Part of a small language model's weights.
Size: 16 layers, width 160, 2 heads of 64, MLP 640 GELU, 4.93M parameters.
Architecture: LayerNorm before each block, no position embeddings.
Training: a variant of Muon for these matrices, 362M tokens.
Each number is 500 + 40 x the weight over its row's rms, rounded and kept within 0 to 999. Layers, rows and columns count from 0. Numbers have three digits each. The size before them is the row's rms in percent of the matrix's.

# up: layer 3 MLP up, 640x160, rms 0.0678, rows 254-433, columns 128-159
# down: layer 3 MLP down (transposed), 640x160, rms 0.0678, rows 254-433, columns 128-159
up254 098:546478529490497454437469441469556562445413509470498555492544465488499542505486488468494544487564
down254 104:458469527499404490532522445492532539518527480472457486503514509487529523465533467565571430478454
up255 092:487450435529506488515525539538506462582444491577526558577498571490511459394432470491499443495423
down255 088:559580533476474537504508500552413416518476530475496483443491525449523476584551576481539559443544
up256 107:526549485435406569548442429540433475508508454461467467504515575471546468473510524493464553546435
down256 099:511569490553526574484552546508511421443493550466569477435524501546446433537449540489558528539527
up257 100:541529511469484496539433529529454454513543466465529501531470448557491523549505458465519506495536
down257 102:499523472589517544492561462544478488491471507488507474546433487526514479571464501489425471495521
up258 103:532437481486491421491493520459519424560465521471540482515498485569547539428563590426503478483446
down258 106:520554496451522481474450501423526515540562504494459442550509428531510515468471529512518515538556
up259 097:509577477464544530477426536458577457484544508524495436500484477484522592443487533552537517539527
down259 096:518486511519463411509547481551477490522447471449448624536535526472484498547471431474476516464474
up260 099:532512520524475526491458441485558524422422488448539567464453497537534499583445508546439467447523
down260 096:451510492483528504485519469452469435512613481507453513507511529495467498552561475493526466491456
up261 092:467570444455474464485469481487522495511579561452488474500507466475434454582505492537481518480494
down261 091:494547463555490474529488465434495447511606501538501467469495513514470503560518498464477467502500
up262 091:540516570399431564491465504586478504489521478483452555510486505498506497478497459505543497487495
down262 094:492506501493452503528480519510564397487528484435487499509547417555539530482477534474499513499440
up263 101:456510490589504492573400508556460503444577530498470453499487482458475513417499512515495492503481
down263 097:487401459497491543473447493497555484517483410539441497552509476576473487477514514549547533480513
up264 093:538435520461526493476483516527510506606497464489499527468536548537515577496482487523533500448482
down264 095:556534551506539479552526495545498490508416517540431534561448520487511446536551489506502531504487
up265 104:516504485509449528477511458521438510479552599451497519469462555534446524527448524526481508423481
down265 107:479534454512459539556526561529522430559413520487469514539536501458511495584571482470481518488513
up266 096:527540480551476493498503496447513544529436524526492531556487458470526470534552464520533517496487
down266 094:536460441535529528490457506491505442439505492416468492493531491494568571524481525488486456467524
up267 103:463518638574482519499563482482479512472534468539538519463521440449471537480496490517459519515515
down267 099:485500478575509487551521459530504443513581544567564439644505425515505501524465494503477544502469
up268 104:526461481432510515529489474466446531465521590523512458486498507510560522518500552496451516488497
down268 094:403504470482511507515420456517497548574507438512504488510458444447538532516507469561480459469562
up269 112:504444482493540447538589481467571535539513495506496577491460482476522471442522502449486461447492
down269 117:529459498504578452490534480456528462513571507503545541481466534527569513543507498435521500425532
up270 109:453525441539442481446488523426451450525504431437479523497541513541536421468551498453544485488490
down270 097:501466519501477532481500460522501539479467489493431481580501555530459472510490503478479510466485
up271 111:570421475486478524466481530438423555534499415518405480446517550433493483520525554504518472546491
down271 109:501573519461542565489441544492464540479503494513492505526441538494508416554427592473513440562453
up272 090:546619514412443548436477472453567539491544432512511471554494502517494539478478462429542543497472
down272 095:471476480625510467521504444579510427456529542530575542435459529430520431517489568574492476502502
up273 096:514462491481559541496508524492572542486448478437498534433454459481482459560509465446469473538505
down273 093:536479503519474516480523528542505522532509507618564484487524561446491533415503523522503507489524
up274 094:490426469484488501498457510503461552460443513533435453511492568534520565444515488502489580529493
down274 095:585499452528521447506538565489503575469480553502543527524547498480436439400475464521495480535469
up275 109:515417494423478563464500496494455496519462502465538586438474523486547453531444475509541459461460
down275 107:561547464492527536514516545491527472495556474531526498529501479498480556509440418575465457525436
up276 094:511528534444516533406463449480515523465441461492496477449479557467592562467510475447543535488545
down276 097:421459434508501531548488524503449524493455482444457474525476509466513525504508523522495450553551
up277 107:515470502504475555472449465538507521537536452427489484388476460481469554473498470489489454445534
down277 105:479509468583490478466512547506489476512491463497470434497507570529439406582525483479502542475545
up278 098:492493497524477573515480553412555512428515542472499486552452485474522449449466526444474488443552
down278 101:533482543609420514421517541468553523506486505469449528519463538482501484531517486452550506472446
up279 092:438574537416446546413500519548539468486507518472481451559502479485464413465523505458567512515562
down279 098:534472536565577430551488501507480579566470499508553520491542464530490560458456466562505477482495
up280 102:522489511471471464489500515454476475541465543541516480538504536510502455542549467501544542548477
down280 090:520462468440596530494474441513466538477526483536487498422492576433527554529414498453501543499524
up281 102:492614487475504428517502515469452541478493499497570511474473518555543473421535526458631447499583
down281 101:481511514489461459472453467462446519556597539530496514432514496525563525533468552518501505520530
up282 097:484455532478468556519522444528501487502467436455526521453473491480539506486558500526533503438523
down282 104:549543547465452433557488473460499499450509569518551579455429480491501472444436461487512502501475
up283 110:446438525521415583488503501506449495444475449491481532559485510522508467553560504453477517510464
down283 100:506492465474508519475498524470483526543460453410506476531495561575548538420442423560465469518516
up284 107:529405500518497537554474477484508433459494547496474546422480471497548478555570437509519494534549
down284 110:485492562551512496426470523512560522526564510491484503478542502463492504438521519455456544544480
up285 114:564525504488495488447539553559490544457569537520423513528454533524483491547597437497514504494524
down285 117:549493520522520524484547522487540496553575537526496504513549600488521539454434427444502531483479
up286 091:532479492537481507453515524410460503467494510559423505462504498511533516497444450456436552511526
down286 099:487550506430529494513406463464507536387526483480486491501494458479524465501484608524523489489488
up287 098:487519449494495472492512550485455579456549537503486550496427501517510522472504516413470473519456
down287 091:487488505556514496539494471530527522477445545489535457499496456512486526528466404541483524513514
up288 102:494404534477549501491547446502507541504511497472435563471497474568590504544507526494418453515475
down288 103:581417494554568477463554431497468486451513522509530489482472460520563578524552544518440462477554
up289 097:478569462551480471487443399441488560464485446509501533519465498537496508473522511474517426512453
down289 100:485494505456518459486508573528519451534536506519536420560512462384485541470468506510545548557591
up290 106:446528452490497485439572506529432472478548510520466479482423482525509491533482498502507449450477
down290 129:439459484548561516453473509503495487516458464507455484476478527519429584456584548410467501495480
up291 118:529437483496531546428443489506533558531451555470555465514487434463541467405504491531459448468479
down291 129:509400494551520496480448551480497516566402554482468556504483511464499464456526475495460475489518
up292 094:530528489449474497497492492468516491502491380533475498567461503479578466454488519488609528402564
down292 096:401444517580474482603499462463477472490542579516505505471546467485515528533458484542493559485483
up293 094:512579486524445535442477529481475476502555435514516477540465477453582492418447534588467493478516
down293 092:545415544508567526478511469462516474465520513415501485396503482539451494535554576457500519467545
up294 086:559491456478540513495510498502441415531468508509506525461447471504481488405398479522497477475475
down294 082:505504494491597465510462536505495442514489572451551500512533513516458482529520511511474543484562
up295 102:455474464473499483439538518498428503469480549519501543473487460516491536511496510470456480440522
down295 096:562531532472494483537436516460519507489487502474522540544431487501528501519550484514468498492526
up296 093:498511544485481528523549564448547469509523449484457573575472496533523530532557452491548603497478
down296 098:483511454588447520510443528529467531467485508438554522537498540493552465458441563482449458492491
up297 093:535488495499516531553520560487442476513484430537457552546537492415450508458523516480383535475522
down297 092:488490536545475541469400472515486536502532540412453476480491519563508432514520460573559518506483
up298 112:552506513413462530554512539480592488482409485517419434518494507474453465518566393512444546497525
down298 114:525509553491552499505481526543508576529503439555487476492564488589493471473541474460473565512523
up299 119:569521450500491486509520517466528527485509528525480519468417481509456536406465467556521481533541
down299 114:535455576514475511496467529437531521508449617494463524524469494480473466479471529509487527566507
up300 082:525489557454514558529546517452499544474492415499442497560494563550436546541501510497517546548517
down300 093:483455496500489537543521562548548445509516533494528500478423435438573482548484456507466488457460
up301 102:476546565479506499395506503557535542430494497508501486521460461512476450490478531467541512495568
down301 103:485424430468464496557534479439486504505532515473519520523476524541498530477543469461468567521484
up302 096:478492465494460495470476464518471511495609496450468536475480434524582475516464541482467556531513
down302 091:508534495503456443609508495465434468470578585522483451454524463507539516450563494503598452469465
up303 108:525453510465439492468513565453493502492550427530489526500463486497491439499542465381615497548503
down303 108:540431491493527491519556516475499525456510449515424518506492529484565440457596463483499524452515
up304 110:538508482524492539496430441492470533458514505542542527443477489528509511533447551563470506513566
down304 114:487474479523514471464442434490496486456544562459480442514511490459578532489637502514451459477458
up305 106:489590479492528485494475567517488565558595479498452511472625492399456422488477526464498503487498
down305 098:505462496572515479465595502475498464451513537537479500498575528474504469558416525417536533524502
up306 093:433485490537532515439481516532419546521508489536512538532465502547433505593486486496457500426457
down306 094:477552542476415553532498486484523536521523436400550420442472474455530473501488547503583469474516
up307 102:383491494470510445494515593488409494475526524404473523546557468483516567506404501474538477549526
down307 097:416503458495458534518418555475533471446505505458488462499447471474416577503524567489505496544440
up308 106:551460524499475524522433517525580459503500432480519477498531461538435565504476550484472481465518
down308 104:451535487466577499503510495493524491510476506561523528489526540547471577482467438496466377613434
up309 098:503470526501554447509526533518548548604496515475502431519521493491510568481483547529536597470496
down309 102:495457480496512439496532509437512402537523513540477472472533456547617444517540479500523449509469
up310 104:523509473463431538492475444550491510471498503494500520500460526549496549447496511547513481529531
down310 104:564577527524531406507573540466556440435558444572535517499468546491511549518552506513489490515419
up311 092:543526529488482495441544475516471551525501517496488523428475589565482534512507523482513493481474
down311 108:438477491548528532521536536483479479508489600435493468534482446541508516527538467503436459485481
up312 103:498456430488488471531483536545456508499531501488480544500470450421517502488551529491503578445521
down312 110:520558515434503494537521534518519446494409574494517579484393487502506483539503439485499454496497
up313 096:499439473456478544512500452485467484510496452503543484495547518512513514494509495470417461523533
down313 100:542455529536540403436499532489501508473508504497368517492479502499532547517562428583513513434424
up314 104:450503506537501533428563528407463471519488511497511546459498520532523544536506450479430470539505
down314 101:527523529524536574457467510497525456497504553524459581481496586496455444534527536480533609472509
up315 087:476476514531515462555635535438503489493482468527519474574544487460566471544470464475426613529467
down315 090:479556455485470488500467502443523461552443486413533501494456515480524523467504522400534491494488
up316 110:492414508491543512532466528565543532487514526500492498473501440515506390565494464509529517517493
down316 103:522536539534463471467509488453445485490430503517480505520434527517510603467435544528460489453440
up317 093:439510525427560485417510487487532527506571474461483447400488515498463507437488533434593537530506
down317 103:488481482463499497544543487557470406487425470515467485522504507497485485494512441492493584558495
up318 102:479402509436450533477541490540508516493415550548485533455542464517523523482510485513502482472543
down318 103:528470505502477533505527514524463525456504530522477534535458508539515466565507540479442535479678
up319 093:496574519505528493498592485448567487521511516524512506551556485515469444503524482489522557473544
down319 098:456524487427471500497532488523487538550464476537546472450464546569548504529487529485427446537550
up320 103:507510584517471499539502454449525556465414492435509555546446499479459506462438492521531451561539
down320 097:526418504475551507462478451511495484463460495482485589552494504514578488528495508437566464490454
up321 089:523484528509483517469433502458505524599468470455439464466382531477509503526478449471509486544484
down321 095:425549400452496539469495512480424396487479534506543465534552440549471533500470544515491493453479
up322 198:547468464459536528474507509456429530473463415569437539434536547441491456562484548500554530543460
down322 188:550491529463526536481523490500443581488571477537441540440502569465486452544423582503520491544431
up323 092:447548510563569463523550530530444500554490514509550485489520514505560459531434537508534425417464
down323 094:492495523408434472492514484505471515458590510478412541509546477529527470518538491489502574459465
up324 106:482514494461433487481464465469525511501504475537476572449526470549459500481480472442405448462500
down324 112:494494501474489498523417481446477527489504539454444514497577437460516494500497510451457515468530
up325 109:467473500511476493521434443464561528476452451453497427614472555495578573438558477470538542486511
down325 103:403525485477443504570569560517424504525425571587527429543501542482481412528491477503540512494491
up326 107:462534461480480434448469489584482478438512519575530577493448514581491511570530564513501514619548
down326 102:496479451430583475414425492468559485438498476463539512500503559442510498576523512512550471514483
up327 096:548437458493508543418471457530574526448496479536468489475402478592433464510501491528498519483555
down327 093:506517499498528444535536489414548505446511473532472479518510553485521530528447514474508525537466
up328 098:525484502478463516442513521545516529515517471579486524546464549528443504370494556459480536474476
down328 106:505515463469547477508568512496484478470391480424528540515526430507500472471546456497432484490489
up329 088:540546521502543490528415499555555547486467549504536484514484543469505469458474543505505495455450
down329 089:515544463447467575475549481468429403466550487511499508528459458575439460477560444438492510526530
up330 107:457559523478492479438554470490484501502506512545473538454451509451547563536451431550536423465464
down330 100:505473528509469512526569489589514499527498584497523488547485483490477431498513454459428512529500
up331 097:522472539480468496529499477512428557522543482502456544419565423510571531518451564484491525487530
down331 105:534486486415521534494524450521500517521507505533500532474567532487453511471526515459496407468526
up332 119:540497483482494443522519516406503472456589522538525442484484489500466539476515526482496539370500
down332 118:430496497488459532456516485573478501530415508473451545486487561488570467552502445459465438616529
up333 099:562536521430514468499495464490524508508492383467523557590508491465528474511472520476536456451502
down333 105:559477509484494473558498572490555493551519482498576588502497490484485471385499538502510502570502
up334 099:442542537468472491552503488459505475455471476579516529446508486571473531544555536502482475487523
down334 104:524534489480444472543531455433540411447448475476505570524486529521543504557589495538455463451505
up335 108:486489516474503495491495459512508469514549535475518436414502487462536507547477532569447490543428
down335 099:568484566519420519497446431472534456507521508486469484494449525548559535525478519572390452481491
up336 092:543484496574537490572489446450545502498529545523494519486514465551502482396465464476535467484573
down336 097:557391531570520538518622576524479563482477508492546526544441550560557449460507540468484536533497
up337 110:451419471476434501420549539445531521465552521489468478425454472526488510455442463447533513527482
down337 107:582548447531557555523530545478522490562540521457466473534538467513556554529478531494446510459434
up338 114:431482487502495436539436474493495417468440500522503477559491472501525500442457441457512474461464
down338 111:543478546553525455523521459488475539517426464504495492560458509523523544475555559506508535482494
up339 093:458494494465504447495449472451501460545531434467472408493510490449513529479537439509452469500503
down339 102:511605523438436445509513522557530500471542540465474527522441494548476441482502495513533522532484
up340 090:486505432504440468486484490594482415547420455530452509505511520504523489386531443486470558468420
down340 102:452527533393516558516537524490552578550540500520539504478471521468474551480525492548512549491561
up341 099:485444483591510450483490475534461527475417519557513442521500551429477528545520493450502512474476
down341 095:534543492432495600438518502445519509467602562478530528462359507520513528496433501524488552546548
up342 095:474535490525478615513552504496534550470520507514549416518494467526496478469499497503468497457444
down342 105:535508465494522414533605498447528474552561552526511514532468481518433557484473546517437435464486
up343 095:534473512471480526531489463473497484533496558463454551550509479472550471506471539436499375429546
down343 093:403488478496478530480537542583542477447484475559518486511417525559495542493544487536450498521488
up344 087:455494454520487504444498456443553536540507559429530475528446460469509401515504516517477502501542
down344 088:600502531546515494518556528464499482591499484566449500500517484470495541516440528547454509483469
up345 088:516491562471512558509503469455481477516421515431463482560513498478508434555459533471552478509561
down345 092:536419560577489554482516555523420564514464590517489492495554567517452518575539532581482604495516
up346 094:456541489507463484459497469470469475524489585472483488583495541453543557413528427464529529504509
down346 096:603495496485482515480433514487503570497529484484489542458465534552453540510473488469492461544472
up347 120:530467509487422473520456533513548523489493502549470512580457528512488462504542545421455533487489
down347 120:443481529522496493542453541525540537530447504504466535603546469522515482520486552462403554462465
up348 102:475502497494574459569586389477537533562508493506528554563481479571425526508473520508524459549463
down348 099:471487519486479459501593457493502483560505514533523535508483545534514542507539485387444527503496
up349 095:583495481555447471510470560537495556555499487543458526431571548504460497542468508522485479476482
down349 095:541492583439505465489449549452527481542533478453554457552486534532477495518504517501436441521499
up350 101:480535495571513487455571495547456526491499540490546538549544469510532442524496489451481481409488
down350 095:491499477440478528538540552487486470537505488487465491525549459486568478464464388514514575488481
up351 104:419496535426454568543456476479411501454510489482523572570525488578448519478490458498549447463479
down351 105:549474505497471496453487490472507465572490500495585572470466511585510490463482471523511466607456
up352 098:451479480469459467471467482449512535489473387480515437531463448534551459485487500503437496529495
down352 100:440512490501490550412485510491516560438522459529526525475566516436495478478542451525440499528563
up353 093:468439449500486533538472524509441459490546526489487508474490474509520496479453570412484505528469
down353 088:471534540522450528448506534508506509530579564548459498508531483488466480442486457510491522470438
up354 089:453516507491501430467507529455485510502546505519476455578480544528539556503490483435515490462419
down354 091:528510450452486508475520459540518485480511536436489500452481461521498466458409505532521586555501
up355 100:571390511448494509461516443513466489513463507484445520441471471592509512507459530454455493474616
down355 097:541561502479465559560510484459444564540569496434504509468463478557544496470512581539515543543498
up356 101:551495485494499518546514514468520609468581477433510517476515548575485361531497522416494466447526
down356 106:438463533504551527427520464439504411470466563477621449481402539527471470515453503472485501509528
up357 090:488448521522467543549522468502453508593507518406460487480488452484450565495452479450525510474568
down357 090:525487484508463524492476503495481506504448552512464492530513474520420465493463479497458515494494
up358 114:520488474513473515437471543474503499504507505479454541439478483477562458476477504501469544535521
down358 109:445455495550482526476472484546492530537512532446519491502433548472533501510567520532495519484510
up359 100:554449528450467513569479447493500555533504543486559488451519578483575469553465452484515456504534
down359 096:466443571439450512453487536514427508469414456474494504526466531497497582485502576498500468551551
up360 104:459503447482487553515486502503532496436536511467512539494517406507547504522465451500497513476465
down360 100:489569496505445519455454441524518576446507443549424554477512471527481569484503478500524499462483
up361 101:422501522511468518467605505469508559453496523486502558514466513641465427437514484401461475389569
down361 097:478560552428554514519348486536461530494457510509507422486563551457498524444457479540586463527474
up362 100:431482472544540533552505510518500506517613481485532516551486531508485527504509447493480493532560
down362 108:558426498513507555492519478521460545485571467532542437518476571550484505442527482413544467451532
up363 082:516560495524474539520522535460483556459538516519546538482540515597520495493471467483521504423521
down363 089:487540530420449503458444491530507586470556537551430492528400451540480476552511535541544545542445
up364 094:408510497517425491536496474441535539460553534510551462509468536513525494502504452455489448473472
down364 094:523521467431548434502452489510435524478484480414476482520510505435501482520530541501550562508540
up365 095:501547521558484458545570483458540542500557559515537495508478427552510498537483547473568514496477
down365 088:522500501421498437539474535502508510478511559506428435506543554526602522506451463510511461532497
up366 100:550556503470468494530512514505491524484571486459440570525401632502476530484502508437546487575499
down366 097:487451534507511550510454479488480547519500511458530466489527477490459515618496514528467516509520
up367 101:572495508471458503491512469467485568516432517456515588564536502454522476472561472423484470419567
down367 105:485542448551486511461517496518487360455531453485511559525480485478534452459460525554472557454431
up368 101:557497496514486451518423500453476521536581484497525588478458496506530552539469461508425437554539
down368 094:478490552452470530473514547513478540470480481476434529494576518421484509518510501501522489551521
up369 095:577464499515514494491510488448520477534545514517464489493501472553545490561493484462477481455561
down369 092:445523512457515470521516508511558462540511458506540547532529517514563564492475468539448522431480
up370 113:482483546504459557496413472502444461555475494555540457520480588505487542522497509469529491450491
down370 103:547462406539476525494481445524429492474498555452503532435592498550566517516524495507514511486514
up371 092:434544489522493575510477516526492454595498468515539595495376497522542496528452512560526539493496
down371 095:441473492531487490516440485543532503487473513521495469451461508513500504543513509548512532532470
up372 096:469569485456468465395519483485527490451434424508498519504520506483510519491477489497391511539461
down372 091:469496530516453475544520466538468462471437521552453457533478467467450466540537558505546492482519
up373 099:481576530511504530545503454509551475459508451466478478569512543455419596487535546482521517515563
down373 099:489504512478590543470517448515505454492546517436525497408484500498493584503508488567558495481417
up374 094:493496494447492488447453584477511536532561419609442510494520521453502416438518470456442526449498
down374 091:558586536511503556579443515512511482500440549402472507513472511484476470542494514482481468473492
up375 102:537489491439458532597472453550542411547485446523506520514538529490537527516487447449537468472487
down375 095:543456502496519606498542461477549478487457480494477517559538505530495508500510435486468463572531
up376 095:552455478489360496536526439553501486449451477533492523502531409505535499500532452475485515487463
down376 096:517480525493651492416538483477493625457543515494491499492398562501520479551518521500450469514537
up377 100:461550515536519559429533517409455519516525513537486522472473511581454493490478478464524518461553
down377 100:474504538525523537431413473557466485481463459552505462503443466562541420487510552514541475468500
up378 093:489586476484482518446560571528499491464452591483495493422400535492528456472463436545481442539430
down378 096:507535480517489490490551473500548521584389545433507516462439518512453453466585485444485490451572
up379 115:454513427517547464586462479555461518521536469536482493515489546467494467480509521431453460508464
down379 112:506498543489456518472443450533520535484497469466568453568471440493434456466555483452425513604448
up380 102:447479511479452493485543442473525463475530591501432414451464531512445526569460475512578483513513
down380 096:505494548475434482473530552476522510509491499538481383538535449501415409487530459450545511503509
up381 113:481513473499543562491465516468449534526498466481525511459458497533468523509455555486487428522538
down381 111:494536476552536458449497493456489550528536460544544464485449523536562539559506507453507444493501
up382 102:410490438503526518476459504485530515494509522427529496501453496543568463442517508502507524522458
down382 100:495503500585498572477552498571527540525506523458461491476544454511554504491491484452542486505607
up383 098:511459500463509370513544436594454519487500579530521429520507503530457499487454585507522602537543
down383 096:541492508500505497493463443447463570515546480523488482496513506501459512539544474488475444515525
up384 097:463511504487526440485578465493451502441484513533545485478535474519481488497397530469504465469478
down384 094:533505575424510536440543537477516555438514503459463467457478524551486472576567501458506533460526
up385 099:423490531486530474495479510442570516584477496470452491583491485506608529458506530435522498441495
down385 089:552511471550496484603468525492480575460476558529488468490502468486521439469454430561492491578506
up386 083:531488550412565501504494552496451518493481503500537518394524501500563514464435498473549504529545
down386 095:463536486604486449465481501513459533510510502462467567514432480491498456509504502468552429464547
up387 109:474451474445499459521506550477558500511485452490513530475430501522483525516475493477579487488563
down387 109:485501453410471467442449571485509521545483464497488440494450494467494535464475519476594525491491
up388 098:567484507482534461497472491481542443551488484466495427528497424517511508482453558517533453493578
down388 098:541485485613484447449549396496515447534474532495541552482486450432509504505455484521469439494522
up389 096:506455493496544490501419535538426528497484514486466452448461450509550516532466523454482466518499
down389 097:526514543569479463522569490598527474484510493456498574453458501472464468495510449533522522551523
up390 098:491453476463514445521499552496506505440534544508445560551529535506507446540545554504459522519463
down390 098:530512437557552585493522476443523383520489531560426563499529515547469535501494503512488527497453
up391 107:496474418427485464522545461479504485461456517478530499459530493514545531493481540516493494411524
down391 107:486528469523476523485451489453590547450575487502550500499451534521567555504497458458587436531476
up392 103:473546480521571566520483442467594483487516529500461453488500454523543461457565516485505495501512
down392 101:467464499495524493522530492514499427450498490538503514496506496552509503457509531493444494473469
up393 086:473523470525426507478449530474519526487558489494491503545437400517522575542470530527515475508482
down393 091:555534470536443535423461503486529446460586467506527558476469519468454462470485442488493541536501
up394 100:502434397426494462468545499498482519472455609506427480557457474541467497517491526490505529436512
down394 109:484433446489569509556406517500465453483471587541536474524462474508437472443536532544471507495550
up395 106:557485438467445519513432489493527532542532464508495485501481467574533533495517553508509611497488
down395 109:553510475537543482549480467523507515636562475540491471435459460589516489484485559491489494501457
up396 102:498463485441424474520492510475507529512544446474549483495511477433582524484468480503489523463523
down396 096:504479510504570558553534487481487484431515527506493481479567523487481529527543501518451523421534
up397 103:499456478536437486546452509553571466494500444507510456596518525567462505520562481505429522491488
down397 096:489482488512534588516524514493453520510478500527503488454540502486503521478489508434473562467570
up398 105:461439532486436490529534401524489479434513551572439499482495526491526504508437515497544554504569
down398 100:502495446471494489475488567485472580488586526513490465542507512433512447479469484490506534516462
up399 106:512529550449544491482519490487503530471639478445505515491492566407460437473500439502604538508473
down399 113:529572540460520492472493509474412494513489478495545518526478486488512428501452519471455530512593
up400 089:440458513436549423513534500473525513482520494433428470522554490443533518513471478462537535486458
down400 092:490563482496467550469535542476460502485533582524446464481464507513527486455437490466534516476550
up401 104:544490520572488586524478451511498505540491555521495413488453553492576373469475544429511523564520
down401 108:521459511555513471527493560532560471551468477542488467537494487507463462477507519453538602442512
up402 092:505490531528498561490473525555526481570512466494492525514519478443541416534521528471497524469555
down402 105:481487488585484499464547496554502495567460500522503480588477492470470481486510460427430511459499
up403 090:582526528533553459445484486467416480539539477499508518504516499425463510460495439439483490497511
down403 089:475466495434464437510527509509521476486445528460511464447482554485489489473454445583473518488488
up404 102:508535571548468586558456530481530488520492463506471415452532548459481536502510497491543481495482
down404 100:521466456550469560593456477470552494488529491482503391540519469544428582505479518426566489487515
up405 096:464517455479480531546528527501511478449588458474472535528572480499501518547557448487474489551460
down405 091:475524485513456577463472541503450516523492539526515462488503509496615496438522470527450503510445
up406 122:453554425507516518447579491540519547540498498518479443521496517526528510507515442504448517435497
down406 117:559562481495505550440547458541503556533467487509491437473556507511506515507463496477459387484527
up407 103:448461481397484484537536518492575505528469558506481510511579442528483526493561504496510534478519
down407 101:479536495440547545505554504522460483504433509490589521450500423507555445527521535481502518566538
up408 095:451503457506522533590474429563410484540542486492512561522624475463470485476518588454429456513470
down408 093:523558503452507525390487546456513565394471464574532506504471504551491478461544516527486532531495
up409 100:492433546493548504547493503467436500555475505500486470517558477492540481450524369528523527462484
down409 101:561498529561557464545354491473506459452601427491439523449457552535465482449496503538501480567449
up410 098:480424534484508506472566489472442497499476458486491527513558479581499461497484498555548517485498
down410 102:520566473479455492482525548552514528500498506516494475515426532473501445568562570427447511488546
up411 115:487451439501439580469545466549547447477544444490461481467464506481513500474577447478517418505473
down411 106:518419515574565479390428571491548502485568454462544458505481465535541556489529496451460517459474
up412 102:551531473442414487512418482445456532462465562545483479517452482553446473529466573473535473481512
down412 094:572482475538680516504558517444485488507511510413499505463551444472512451467440423469520513436527
up413 096:520519436522492556506475498510551560458479505503466542428487532442526431458483449513433501389472
down413 099:509437594516526468613514548479482443453443515530488465517527550501474526604529464495487451531435
up414 095:479461583510516530514464553536507474537546437487581413572463473489543430538529491527519462518527
down414 092:533450471536468522467502472466450502547514547465473569468460511595480530539474514494531487414466
up415 091:440473571439499519509472500494488442407460521501459477502472508491515474463489592495514537487523
down415 093:454446436455437535537473518583436494453462479522489485498543535473484460461570508508510558510460
up416 088:463446572502491453497560488474442466418512509525494491567471557524515495485531445491460493474534
down416 092:548519440495532581480483498480564556507505462543493464471538445407551514550447550600535448479521
up417 097:508486453478484520499511561529527516562519542567434596462515493457524526483546496489412529439535
down417 090:559490500442472554566499503506540535410526475464510544500481503502513490466499451515471514527480
up418 093:445513583449512526452478496533568525508490520451519557453444502486519475548495517514542403467490
down418 092:491460488528497504498518540531477478534553504483476465483512533489469516501466511499505600510504
up419 099:538623509424491515487501473479582530477552444482555497536518421548526362432456499501492445470485
down419 097:499531539472442543562460516480579536491544437506525501450552442492497506487495500476445525508480
up420 107:520491507556459456456437457569575504488432482486430569507400464548491471507473475481480480437603
down420 114:550554486510415481448491508554567420510491462532452511510488496593444465447380414471495506459538
up421 106:495507493474520491490510502487533496403586506477440497505512474529513499498468493488483521490517
down421 103:507491508506466507530559617520574416478562477498490457556525477500538544535481569515514506496596
up422 084:517466501506557521476474495482437541398531461545492519509515464494482396501467487490493529557524
down422 092:438487547478441547523506493502529466545523473486483570495535501498555669519518482547518530445486
up423 101:598532518538440540511480492524535552448469524445488516549508477509498420463512415497421521538507
down423 091:498497547462509515485489529477576502470461464566520527481521514528529533536486538565615509528445
up424 097:586524438525408482463542539528516499516455454482508521522525449539558566550495462446484455448471
down424 102:458531568434536475480446481451479556503510490575604540506552497478458452508504539516468489506505
up425 101:418469476417477463482542499502454460480527500584513502508520500523500512509511587464540565488466
down425 109:461453505442467504389444464522479575470489498490444533517481489569485541524539503500529457556546
up426 099:493437502463518497457503436482472507489437518482528488469482553465503488545516400520554496544623
down426 097:529597513477513495512456503530519497451574536446487530480480533528515571524529520474478443427444
up427 098:481511517539521460544515512449510540555415513482608470477567540506442459493411523577443530524447
down427 098:512507491486521513518468475572561510471618473500462427470493539476471523541562482471498450492486
up428 102:548554478521489551474499540555487469433474450498537524489517522470455466512561439425524468511496
down428 100:447524416547526517496515504506500462559487447486494547512472496409507496505510525570523506427543
up429 100:555465530482583482511407456450465533419459417517489498498512432541533439534450469493453537484512
down429 088:493458449476570556458532510469554506492526471499430488433602535531497538480511440502457459524460
up430 098:495483443517459520534560509492504511464478488490479509485543527547542442487497489474467478489468
down430 093:510556509527487475482507497496427489474543509507509474481506539522463560519496460462457512453504
up431 100:479480483443476544519527427544496524472563475507457449489533479490443572471514523545533527427489
down431 102:483466473452496496506473430452514493469512554583498433499531512530505413522554521465559505521551
up432 098:469485458534416488451548515491561527435538528448420500467439496540373533514440482532465427499482
down432 096:514571477499471546503517528420580502438553500545466500489526465493468493507548469487576520566477
up433 096:490455508422485449531438489511508428534498510508477440500502434565492489543479465487533473547532
down433 085:484477495568479507502517461500491513411554505539584575487463503416475547444435539497491574482481